python train.py --activation="swiglu" --rope_base=10000.0 --init_std_up=0.0456 --init_std_down=0.0 --lr=0.00557 --beta2=0.99 --decay_fraction=0.77 --decay_shape="linear"
Each number is 50 + 15 x the weight over its row's rms, rounded and kept within 0 to 99. Layers, rows and columns count from 0. The size before them is the row's rms in percent of the matrix's.

# layer 3 MLP gate, 768x192, rms 0.143, rows 356-367, columns 96-191
105:58 48 58 76 60 73 49 52 39 52 51 54 68 28 60 41 54 36 43 48 69 32 39 31 35 50 08 48 50 37 63 66 70 66 75 78 33 44 43 07 56 45 72 64 44 59 14 28 58 50 65 30 28 35 41 26 25 55 52 55 32 46 34 29 45 48 62 74 80 59 48 44 39 59 45 45 22 39 40 24 57 62 76 59 64 47 21 35 50 33 58 56 36 52 61 51
096:27 53 61 45 84 74 75 45 41 46 59 42 55 32 64 61 45 51 26 45 84 33 54 70 48 53 54 57 47 38 44 13 58 50 18 41 54 75 34 65 76 38 74 43 59 26 56 49 29 69 44 52 55 71 67 59 31 65 36 44 46 34 17 53 33 51 37 81 53 56 27 49 37 65 51 43 67 47 75 47 56 50 58 32 42 41 48 51 77 41 56 43 64 30 54 56
097:60 55 31 40 52 47 41 86 11 49 34 30 47 52 50 75 48 24 30 55 57 58 67 37 79 57 66 40 60 48 62 18 57 40 43 31 34 54 42 55 54 39 40 64 47 36 42 52 69 33 38 13 33 68 62 42 35 42 63 56 28 63 42 51 61 46 42 52 23 57 27 53 24 67 73 31 71 45 57 49 56 45 66 53 39 74 31 23 50 73 43 58 66 46 52 68
101:67 34 53 45 33 51 52 36 71 63 58 29 41 43 76 49 46 70 57 30 40 47 43 52 58 54 57 41 40 57 45 64 53 67 31 49 79 61 59 44 43 24 74 34 63 44 49 37 31 22 42 54 57 43 46 40 41 30 19 60 52 64 35 54 45 59 45 38 41 31 62 24 57 38 48 57 41 27 32 64 48 67 28 59 65 22 46 52 80 32 36 51 47 41 53 39
098:66 75 68 38 58 29 34 29 66 59 37 40 38 35 45 57 38 38 58 50 63 37 82 46 54 01 59 38 52 42 45 36 33 62 44 70 35 58 45 66 52 16 35 40 20 42 32 51 42 52 42 55 30 33 29 40 56 62 50 65 13 55 47 67 47 21 63 49 78 57 37 46 31 66 48 29 47 53 44 68 69 40 63 41 58 68 50 27 27 23 49 53 41 45 62 29
104:61 38 62 86 28 37 40 63 51 47 79 38 43 54 54 35 70 29 57 46 70 51 72 61 61 12 72 36 44 43 55 52 55 38 70 31 64 28 50 41 39 38 46 54 59 35 53 20 71 65 43 18 82 68 48 60 75 62 40 61 30 60 56 49 68 49 52 68 63 30 68 45 38 41 32 67 49 37 47 45 27 42 69 42 47 52 40 47 42 41 56 54 39 67 64 43
102:15 67 44 48 52 54 66 56 42 21 74 49 36 41 42 53 45 35 49 57 34 39 57 83 52 57 45 63 61 46 47 59 59 58 56 22 69 47 52 39 61 40 48 58 25 16 73 49 52 70 67 57 44 51 59 54 54 55 75 54 51 62 68 40 47 57 73 18 56 58 65 87 32 60 65 76 59 58 41 52 45 56 18 62 38 37 34 22 63 63 58 42 74 33 49 21
094:37 39 41 44 56 42 88 32 20 65 58 26 38 61 47 43 64 34 58 43 67 52 85 52 31 41 53 29 46 54 42 34 38 33 52 33 63 67 60 40 47 49 58 69 24 40 53 40 35 28 69 56 51 38 57 36 46 40 76 94 43 40 36 74 92 50 62 57 61 60 36 39 36 48 22 27 70 62 46 63 63 49 45 22 29 48 29 60 35 64 58 43 42 52 46 43
097:30 45 37 39 63 53 27 64 58 65 69 33 47 43 22 50 58 57 27 48 51 67 35 50 48 63 54 60 63 58 42 51 28 60 46 55 52 62 26 70 56 26 39 51 33 71 64 32 55 57 36 63 53 44 30 76 64 40 41 47 40 56 45 54 49 40 36 63 56 48 57 83 56 48 36 38 39 85 36 37 75 46 22 36 83 57 40 51 24 31 51 63 65 66 68 38
097:23 69 82 40 43 24 38 45 64 43 30 57 28 36 30 52 47 42 49 33 21 47 77 53 30 27 83 37 48 44 42 56 27 58 61 40 60 46 51 39 55 54 47 78 44 51 52 69 45 62 48 44 46 33 45 29 37 38 75 46 72 47 44 67 68 38 33 48 61 27 79 29 39 43 79 48 76 36 58 54 38 55 48 29 33 45 51 19 25 55 15 59 43 75 43 59
101:51 64 44 58 52 62 46 60 47 59 43 79 51 41 82 28 21 62 44 51 39 50 45 12 63 54 47 62 33 30 50 35 62 48 46 40 33 44 47 37 37 19 52 56 57 76 47 61 42 60 65 37 62 40 63 30 54 42 65 45 71 50 53 70 37 45 49 20 38 61 58 04 44 53 45 48 61 58 30 44 58 59 33 57 73 48 59 74 48 44 65 77 24 78 32 45
103:91 63 49 45 30 36 40 48 41 55 44 65 65 58 67 50 48 55 69 38 48 70 60 87 42 37 61 53 19 38 41 50 71 51 16 37 24 56 52 45 43 82 63 50 74 49 53 56 51 56 59 55 31 55 59 70 32 52 46 37 56 66 42 24 16 43 65 60 69 26 42 79 43 66 52 56 54 51 40 20 49 28 57 40 54 53 51 38 36 47 40 75 83 40 71 57
# layer 3 MLP up, 768x192, rms 0.136, rows 356-366, columns 96-191
108:37 50 54 63 59 68 52 75 64 65 55 63 70 56 21 49 60 36 31 36 60 70 54 12 51 45 60 33 28 41 46 57 66 80 34 60 46 70 48 50 48 58 29 52 99 38 60 49 64 71 46 26 42 40 48 60 59 42 61 45 59 55 68 64 68 66 60 77 42 49 45 55 54 56 57 51 78 32 47 54 29 60 62 56 38 65 52 67 81 40 63 34 27 44 47 57
098:45 38 65 71 26 53 57 43 44 65 43 68 30 45 44 54 48 60 54 48 40 41 74 66 47 62 39 47 47 64 36 72 46 53 62 68 62 66 47 37 34 01 37 42 53 18 74 51 37 63 55 63 61 33 44 60 82 60 57 47 48 47 44 69 23 61 38 46 40 40 65 63 50 29 60 50 56 44 65 52 37 31 33 33 58 49 76 42 51 18 71 88 45 55 47 65
098:81 53 50 48 45 71 78 42 39 62 46 74 50 60 59 21 44 39 76 52 75 55 50 67 41 64 43 80 54 00 57 65 77 68 46 66 50 50 55 47 47 81 58 35 65 51 62 56 57 63 46 45 37 54 50 62 56 49 40 29 76 48 63 55 45 49 60 54 70 45 72 64 43 59 60 19 99 44 46 69 37 34 49 46 17 42 67 47 65 58 50 61 44 88 54 67
099:38 50 45 49 40 40 67 69 70 57 33 57 53 65 60 49 63 63 80 51 39 54 00 61 59 41 58 38 47 81 57 61 67 51 53 42 23 37 61 47 40 40 65 65 35 78 26 50 60 55 19 71 37 28 57 47 31 38 59 44 33 54 72 58 33 43 37 49 40 56 37 41 58 53 41 75 22 62 58 54 77 51 57 52 42 44 53 35 66 27 35 10 79 52 71 23
100:72 33 46 45 47 39 16 51 55 21 77 49 79 65 31 43 42 29 68 40 45 54 53 47 41 43 60 57 50 15 22 72 60 58 35 29 59 60 30 63 40 68 86 52 38 57 70 45 71 59 65 56 40 24 55 46 55 33 47 53 45 48 29 40 55 61 75 54 66 36 44 45 47 52 62 36 41 66 51 43 28 71 44 31 35 37 33 37 51 57 59 49 53 41 68 22
106:53 71 33 69 53 35 43 59 44 40 47 53 44 44 34 58 54 69 39 40 45 53 57 51 63 83 62 65 37 48 56 18 35 54 34 45 47 51 56 64 53 48 21 67 53 67 52 64 38 53 49 46 16 31 57 24 32 63 59 65 40 56 35 62 44 48 42 48 42 59 40 37 29 34 50 57 43 63 35 52 51 49 27 50 00 35 26 34 65 42 27 51 78 45 71 62
103:56 62 45 62 36 59 43 58 28 20 53 44 57 59 40 50 36 73 59 49 24 63 38 33 66 41 18 25 49 46 48 77 33 58 32 61 62 51 58 65 80 29 59 14 39 33 40 66 66 46 33 60 64 28 51 45 05 64 83 58 46 65 59 49 50 34 66 42 66 60 36 43 28 55 59 76 64 51 43 50 55 40 35 38 55 58 66 24 73 45 67 32 65 62 57 46
103:43 46 56 45 41 56 32 33 33 69 20 34 53 46 60 47 56 74 71 73 67 45 56 46 32 38 45 46 47 48 36 70 52 66 46 42 67 36 31 68 57 66 56 36 78 34 65 62 70 37 63 25 30 53 31 29 60 23 47 68 62 50 47 75 54 47 81 63 32 72 40 52 36 31 43 34 51 58 49 67 52 53 55 35 47 47 27 77 23 48 62 34 46 54 49 61
104:45 43 24 35 42 46 36 68 30 59 33 47 57 37 50 39 44 48 61 67 53 63 12 32 31 41 45 79 42 72 35 53 38 39 62 43 35 39 28 76 54 57 63 32 59 71 59 43 48 75 41 53 46 41 60 57 42 21 46 34 60 44 77 65 58 58 33 56 39 47 69 64 56 64 61 39 23 70 34 51 53 52 36 55 59 56 68 78 38 53 16 55 16 57 49 31
103:45 33 49 55 49 70 30 25 51 56 68 34 29 31 61 36 41 46 54 74 65 55 31 50 66 58 35 51 34 62 39 35 54 51 44 68 48 44 49 45 66 38 50 50 58 81 25 63 50 45 49 62 64 25 62 44 43 26 43 45 53 25 60 36 42 27 31 29 65 82 57 41 50 31 42 59 91 31 61 70 53 76 24 64 47 31 34 46 50 49 53 59 74 20 55 43
097:50 51 43 41 48 40 27 35 28 44 40 50 77 44 43 27 37 69 90 38 52 42 44 50 46 72 73 50 52 38 55 19 54 60 34 45 19 24 35 55 35 32 29 66 47 39 60 43 48 35 42 54 46 58 45 37 49 36 54 40 65 40 66 83 57 16 62 79 41 67 96 23 38 55 50 58 65 42 56 65 41 56 50 21 56 60 59 56 50 52 43 19 27 54 32 30
# layer 3 MLP down (transposed), 768x192, rms 0.101, rows 356-366, columns 96-191
102:48 50 54 37 14 39 53 62 40 50 50 61 71 45 65 82 34 30 21 37 59 34 62 46 49 35 51 24 36 37 44 49 33 42 59 63 62 62 45 23 79 53 79 61 42 47 42 47 46 29 46 47 52 49 40 63 13 69 44 47 74 47 40 39 69 43 54 68 76 59 47 46 49 55 56 55 33 64 48 57 58 60 58 45 44 66 39 31 24 63 45 47 34 42 49 35
099:58 61 65 52 37 64 56 41 34 47 62 35 67 56 57 33 41 43 00 70 51 30 53 48 37 48 67 33 61 65 35 32 61 50 53 63 36 65 72 30 51 33 67 49 28 55 72 41 34 32 53 51 67 39 66 62 44 49 43 42 47 80 64 20 33 26 74 31 61 57 34 55 20 39 69 14 34 69 46 52 38 49 46 59 68 62 41 47 65 58 62 53 33 49 30 25
097:42 66 47 49 41 70 46 42 79 64 21 57 60 25 25 42 47 69 69 68 61 66 45 59 41 78 40 50 51 43 66 46 31 27 45 40 69 26 49 32 39 35 37 35 53 69 58 29 26 64 74 53 50 69 09 45 38 54 58 32 56 43 78 54 21 42 46 42 48 47 57 52 62 48 42 21 49 50 39 64 59 32 40 68 48 51 37 61 76 29 30 58 67 68 65 33
102:54 45 25 31 43 39 43 45 33 43 51 52 21 44 47 38 20 32 40 75 49 52 73 61 53 42 39 75 54 39 25 57 74 63 52 48 46 13 52 44 51 54 34 49 75 49 51 37 40 51 69 68 55 35 31 45 72 60 63 59 17 40 35 47 68 61 47 46 56 35 39 48 41 44 40 32 34 74 40 10 58 44 49 30 30 66 39 42 63 58 58 33 67 69 60 78
099:54 47 47 72 61 36 40 45 23 40 49 38 45 41 35 61 54 45 46 49 61 70 40 66 62 50 29 47 68 48 64 38 71 26 25 52 58 44 63 58 27 47 46 59 36 64 47 56 28 47 70 52 40 57 55 62 45 63 41 53 48 15 54 57 68 35 52 80 56 65 87 44 42 46 34 63 27 72 33 61 61 27 49 46 38 37 56 10 48 44 34 82 55 44 33 38
108:69 55 45 65 55 56 05 42 60 57 56 56 66 42 49 66 33 52 50 34 32 59 54 39 54 25 72 65 45 33 73 74 37 79 50 51 34 24 38 66 33 26 31 75 71 30 71 68 53 37 39 34 36 46 54 49 47 27 66 66 59 75 81 33 25 40 44 73 26 57 41 34 34 61 39 56 32 72 50 66 59 33 50 55 40 17 41 44 58 32 59 28 76 53 73 44
100:52 57 52 57 75 59 54 75 46 61 55 40 64 35 50 54 43 53 33 71 40 18 63 51 38 68 48 70 48 40 36 41 29 35 51 60 56 53 28 49 60 43 56 72 47 65 68 44 61 17 33 64 52 34 33 47 65 36 71 27 46 36 63 59 39 54 35 79 38 50 48 35 59 55 60 70 51 22 33 46 49 58 70 43 33 32 36 61 56 51 64 46 45 50 23 37
100:96 50 43 42 50 47 57 49 54 61 32 57 57 53 55 36 53 60 70 72 37 46 64 49 43 33 60 25 49 34 76 66 52 49 50 57 58 69 36 68 47 56 46 49 98 60 28 60 64 52 72 62 75 46 55 36 50 51 66 37 68 60 52 54 20 38 61 44 43 73 45 27 16 36 57 49 62 25 49 47 67 67 51 48 48 25 37 33 54 40 46 28 38 51 48 68
100:60 55 57 46 41 37 45 54 38 68 52 23 47 68 40 31 53 65 64 92 38 46 19 67 64 35 64 51 54 33 68 53 28 47 70 55 49 43 52 42 59 62 74 38 64 44 58 45 45 72 60 17 47 57 72 66 45 49 63 33 53 56 70 32 69 36 44 42 64 29 63 24 54 46 64 24 84 62 44 63 60 54 30 35 51 40 56 35 45 44 26 24 52 39 35 62
109:55 65 55 35 74 29 59 65 53 55 44 58 53 37 45 44 32 43 44 28 29 61 43 33 58 53 58 62 50 55 55 55 40 43 40 54 48 26 50 44 44 69 45 30 53 53 53 62 32 59 69 44 51 62 62 69 77 37 67 45 46 45 25 34 63 43 38 50 64 51 84 45 54 81 72 38 51 53 52 61 24 54 58 56 43 45 73 35 44 29 40 50 40 57 63 47
095:57 53 56 59 46 46 44 47 60 70 55 26 36 37 60 65 34 35 38 53 77 47 67 59 49 85 61 56 34 55 15 56 52 51 46 38 46 61 46 67 42 58 47 54 30 40 58 53 60 38 64 52 51 49 54 36 37 46 43 16 36 25 42 10 55 24 58 34 38 41 44 74 80 51 44 60 58 60 58 26 44 60 52 28 69 69 25 47 33 50 34 55 37 47 99 44